Part of a small language model's weights: vocabulary 2159, 2.69M parameters.
Each number is 128 + 32 x the weight over its row's rms, rounded and kept within 0 to 255. Layers, rows and columns count from 0. Numbers have three digits each. The size before them is the row's rms in percent of the matrix's.

# layer 2 MLP down, 128x512, rms 0.0846, rows 109-127, columns 256-511
098:162142135109069122131109120110127138115122107114128158124042134099217136141132122152142182099137179146147199140127166151120185143147186230104113181156124136078117090127121180109199087088087127147096198120093118145143065168114160145166113156126128089132153159081123081130161103093145165166093109116150173099107131051138131124106088160115139137103087156110088146133145177063205120137162096180080106162148156107120155133113142092092138095179136120037116109132109077137124176087114123153169120181128105103098182136114121173142167152102098141139114138205140080161096083146121110119155213139088138131163117086178106135145121118117176213098105156165153142121162057167115139117145122149128127135155084192143157145102136114108148112136143118122097090127103061138133110152172166
091:171097115051168122098127165155101119107101164093126133103160165148183145153073094096128146136101132125131141027134125182099176077106115095145135172116157124172119114140106070135114127129123121129170091095147118148129067114147189112103134141109193030144097156111130139093110110101093128113148168071124116156145141012087113135097123121190178118079171104103126130059020153127107111165097146091113105129169086136150148077101195154113174130117141115198153125131145104039103133164154156114120089152107126166109150113166155135144147094105173136142057067149102177111117131104129132096103106078062130105079141161132122106102119115143166124110134177061140106136147110102070129139130082150151135092166111116119103083123120123158131185078132135120147108055130135155136107166116110
086:159120136075085112132095129138116137117117133125111104112118100126144135140048140124087035136098095142192144162167149063115170108129103099138179065101123106073151140166100068089123070152167157134054027132122096144078090099084161129109125110159109190114122135130144133083128123121103095129133088144139130157127121093055134140100143129133120124169116105111155110062082157099071130137074128146181139101166137123093116126161124060165173093153084097091131149169090158094124185123172108161130143149112146148128134126135074127085157118147112149175102133157191086090178147118116101120097101106129136142082109162103108115123119116069158149081101164088139150162173117088073115124123137099136167156105078142062148112105066097140129101114097145094139116163078132219181138127163101
097:128100103146059145145152100138093102106142129093192126173083065112104164108174152113194086141150118155150080118179095166137130104159137139140149172134074084124140167117116157112159176155066118173163065151068163149132099121161110144120044180148104105077122124073148099148154164067201116160164109134163118160150119184089094088136160145090081135092077063105084191118156161122093164090074130128146177092140143118120140126153108100074143105119184130203115190059143062106118117095184121130136112139137149126134164144153114117098136166159121167100121133111167122146102120144125156112161141121166130152084124112155121148175138139078119145138111148113164118156140132107157089097152137099147112092137088157120143075162136109121147194157107148107174154154120079150153089132142060
106:150112122124156089117103130148108100082126070105103133177147111140107104100209097081060134093106148145113195146080137111099186103129152119069119132143160115128148099147069129099079090230137073129130126146121140157079173045161142099146058189098087044069128125136108125096171096114128119097142111140103109104158153100145070159099101174098122100148115154091161142124133113081191098109092123113119114134136106100099103101160113117177155157193137089136047054112140141154048118123063142153085108150197154103141116093140106151129117139117121094133136075161132081084149123099172157095105090113151145091090149135086117100154127091131142126137103185120138147112132126144158050127174162174131149105129109143188115075143150101110128116065131162142078132174136091176118162174102099
105:123063154193108119111152168125118148141081107147166063157132142190125150127169109151080161170098184168158164088100113116136171116125164197114151112174142099075135203107170133127127114157128143097161075129203142148097219134125106106177117185094124145088162104110160152143184122115215103182139124095094104168150106134098091097110124118076110097117132122132132138103108093116091118087154100153158116110111089151113154124168108127151163089137137144102023122140110111137153149167136096138128091117124138085120120105115123195161109183121125108182120159144118098128056150127155099115148104088136141109164137090072154126141161117206088147149146149186129172090150114062161128102152212104114152106163110151164144154083109124196139169111135110106094146149134121069114118134095122
112:160039123082140157182134135177107084105080118135163129100235146134109066108128159094082092129139116149140166183109143103100103085161072165056103155098088117134133087123102096120076116137113142123130106127053099132084149099088181144117114180168188128116076079128169144133120147176116105117109197101148133134143107116165137120137155130102139160175160147125168151058156042155148159117151146082124141127126127122158165135139142136111116124080120095118127169134128136093108096148049112079144143209142104046113108149106104120121089057155090175145143141069115151083092140079139145152138072127108164159184100149133124170132100171139153127128164117107160086140111090119134182107147100122150110156106113139072110096082110144161130099142150106080154088076150070134147129185142079
100:108120150136129174132147102078136089102141121133147119110101139160083143107099150096142164080124137134148139158104149113129107125156068156076123133144134135126135117116069182098164140151137171113122095145080115116191065066153135157128139123139073148082120118095098152155053157150053145031093170120158166095100148114104131076138118150112189135131131140137147104143147138162120150152095065111152040096133097121141183153126087135122138137141107161121093126135186162149071168186156159122126115053126115101169114153112172129149140174187128167135190164100188116127087155117086095138151130137119109150157149165178142148106127148133179126143120125172101118049138091141098140142120176115122113170145087128115133075112125172118169126182132140130153100133201173151157141118166199
097:098134140110153149083103125121119098134119097126102169152125149145181102118068137118148196112107162090120149166146164135122197103123116130123160152132137122064119105153105159152123115128150141122108193150121170087031138106153127121103108111116127103130137155109120078150140125087150124179169049180125142126074124117116134123112135159100088126111103103087128151165164124109114129107108074182096084142120156166114147137134146140148063105166116126126179122137165086147050159162247136177131086124113129085205142122084104138134138123188096120106103134111156148142087151163112097140161145150131138119101116140127165124144129122156106142122083146105092109140163050128133145154153151094168124105146146196123130129143134058157143132127099139112121117200083105187115085101186099
097:124108127107123145169158123127127119109127174110136142105113145156131147141122127137137140095132150107142130109139119089130116126138107142129135119098109122152090161183111160141061135130141146157091160138133104157215164089175114145152097138126180053141152104092127081139144130123136129191080118130151166078108140108101127187114125143195119135140151126194140155230139110153143149085147044127146093209127162066128159145106139123099130108121175117049147103173154111140156113145078130134123158094110086119089165153113148147184106033133152129134082168142049131095079119090126120119126114116088126153124075103133100125138149138075162206108127129118094129174144126148102129175158192087133117108113143065106096167055129116159144069145136156115126146144126197077133156118145119
101:082109163149079162090167085122126119090131143097114145151153134103141114136156149158140156078125139149122133179167152094107075153135151114190067106127171157155137089109100137169085133137107109125110131092080137089186066152191085163143107109171135125105102163193134165126122169138084102149095106166156134125114104153200172114119132215135170166175141168106137164084132089125162158128165163140141112156139180100158114173130071209139084102149175112147099123083114046088165131117118143134117177135149136084084154178128191142118116135095092147113135193124133158140096165153107158158181095130166102163064096175152122161149087137096140161135093112118079109129140177170115092164118115133102135108135137090127118107134167110073165146161156115164126128125143097113164128177157194
098:142147180095106117203147108141126160115129146079136131133169160174150142079179102155147165144120060124127122156119130155135127099146082119152114096140170120123146151118185114120229090137098136122120164155085141120057111129155052086144102090105255151085088107126121110117073117108111196111110148156094131149141099123190080174101138164074118091117108050139142101095130155112155084091119167152122157135067165103105123097131151114138134112091115150115129140115125202189189124093089161135180129167210144143101156093107136147138135096136129102097121106189143122070140107082169113106082155125090083088091147119113092104095165100177085153115159139153195162100094150154141166136168114109108107114136135125183100215143097113090139165090090166135066151070161138107136139107135096
088:136103107157104141070086079103119074124189058148093143131097095099127067146094173094149082158171111069132092136102158108121153132130119117125155094127169104156124189132125131085099125145065085088147138174136125156112126114163167168147061167146166158099106136134105088152130148153164113072124069111169121158114116127112065106184075153079103174101093130120125193155122143150150175122098126062070073154183195154097110180111105103174099128176082152179076134130140122075145107169047039143164123091088134100140080171157122123097129122151187161141138156192131097152137131116120125156149151174160158169082121130130143177132117157032105104148151149181118080122140113146112091118146165168126105125134149151093149137090157125163142185171143155136133176160092160086177126170145178
108:130173112114097171117072163066148120116112124121115165196130117132121096138154146133102205131120145112123184088122157124115125170134166125151126111145103129114103154151110085126087140132087173171152107173139098126197099169124072177130085141148105113071118142124166146131142140136097143171167100130171134174116113168151143103183156137143159173143184188153110134160212159083117167058136108172138100141082134033184150190089108153102108127118124188152097088137110079118100112070169111108096178124145095152180127176145120101127155073121144177156109150135093175160147185110147117102176123122140127172133076117134171175124109195122075147201100133163123116089143199119178104135096110113095156193130135112128185170127130165097111075187136140105138137134147163109142147115067153
087:088085110188169121140087044074119116130109186147182121153149147140095063131179137051161100074165138086131160124177149106172145130126122143124202122099101131176091091128125160136163129154154163125118082158171135140118101128150178153128125140133139117205152165133081105132190117118064124147122168081129164187205167101158107099107090161141184128104097125094040123137132130134117148116163062050146185125042101150145134141197107109128130080073148073190121168144157142139076104147056159139138148118077124166168089139146165147105104049183186128175195184076141120150110149159110115110124104121169103144146165157151154147141133168106117158130121138114100128044106122145189181131107155152120130116102171120168140130142143114196125151130128124132153196096177122135153131091092078
098:078099105085107132157068138087075110140129106128163063091195153183125127120138111137109070116140206111117123186136136144162156133129112118136155142084088163181159163115104146099115125120155097091167097124102102118114174120119178089129136179114118092180104112108119067085115117149195109135106116199093109173165090111142156131099108108088136089134140144125091137105144134135134096107055178104138102143099150176122123109108147143149167142099104104129114121165175123177092106120068129128122102125115144159095115094160105140101126158171138115118149045129076139149109179171118096080102149179151151098141114179078146092112068079061127026084148126085176073129166106120183152130101147154139104102151173131173170064158085072170094094075112148158126092127156118017142118122158139
099:102097110119077138144155137128166172128160130124170066129155145177089121144133161152104119111170128127133147166145141144140112117134072109151120116129133187159147113194113196131165152157166102153137169113095126117105125112104102143122169112149081151198125137098095093124148129147153154087142177150136111106175036217105108061153104177098124143187143156110153070114067150154050151112166078127067174131102177115124153146171118113109136146131144129103069136111125117113138090153096183097156113153073116181098143117142104161129096166127118180146144125150077121147158144124097038140137136113101156144178102158052156153134160164101110085160144139149139131150129161120136116170115131132127147127129143121047158140083084122086111148124166087189081128156187067176142109184182147
101:202127132130174057176181093166089099113151119131134088132190114107213135129161080197158093124094098130164120090143118151112142093120140122118148115146121146107154144185116164153138087132172101109023183080149138120094143169071132087117095136091137183172139135176176107129096091125151150140166108146102115140175169170162163159113159063117141115159097158112141127114132158072128104120129162049183185131188078138130080079056143133208155145145145132077179086094074136118156111079125130134179114173106159121143142095093121149151150157128209070125126133147163132168069165149105124099115117187128139099164153136180108097111118089144107105120150121162145153150102143111149149118116072139139116117131076091069187166087160109118112108098130124112182174179171168110061134137141164
085:135111123153075176146081106106119092146141118149121153111135146165122103133126145121144160117132150111071151141171107095084168114154091136062127175178105135166146169112168208135147124121131129117148179117062132116085137174118139124104123114130111088167099143191118151130167122143108136075090103104128111147188098069128144121140111098092118135106141130098092176168087111093147134129142147187214112149186131112101156107143135118116175127114097142192122101149140102139082133079164125110135086114104158097147104127118107137115117086161175169143126145157203172058136148144133112151134131097178126141123137133134110118120124142131111117144099160091174135106173091140142143077119145122118140129155145144231094185098119150074116073148115111120146111120170106112122149069144122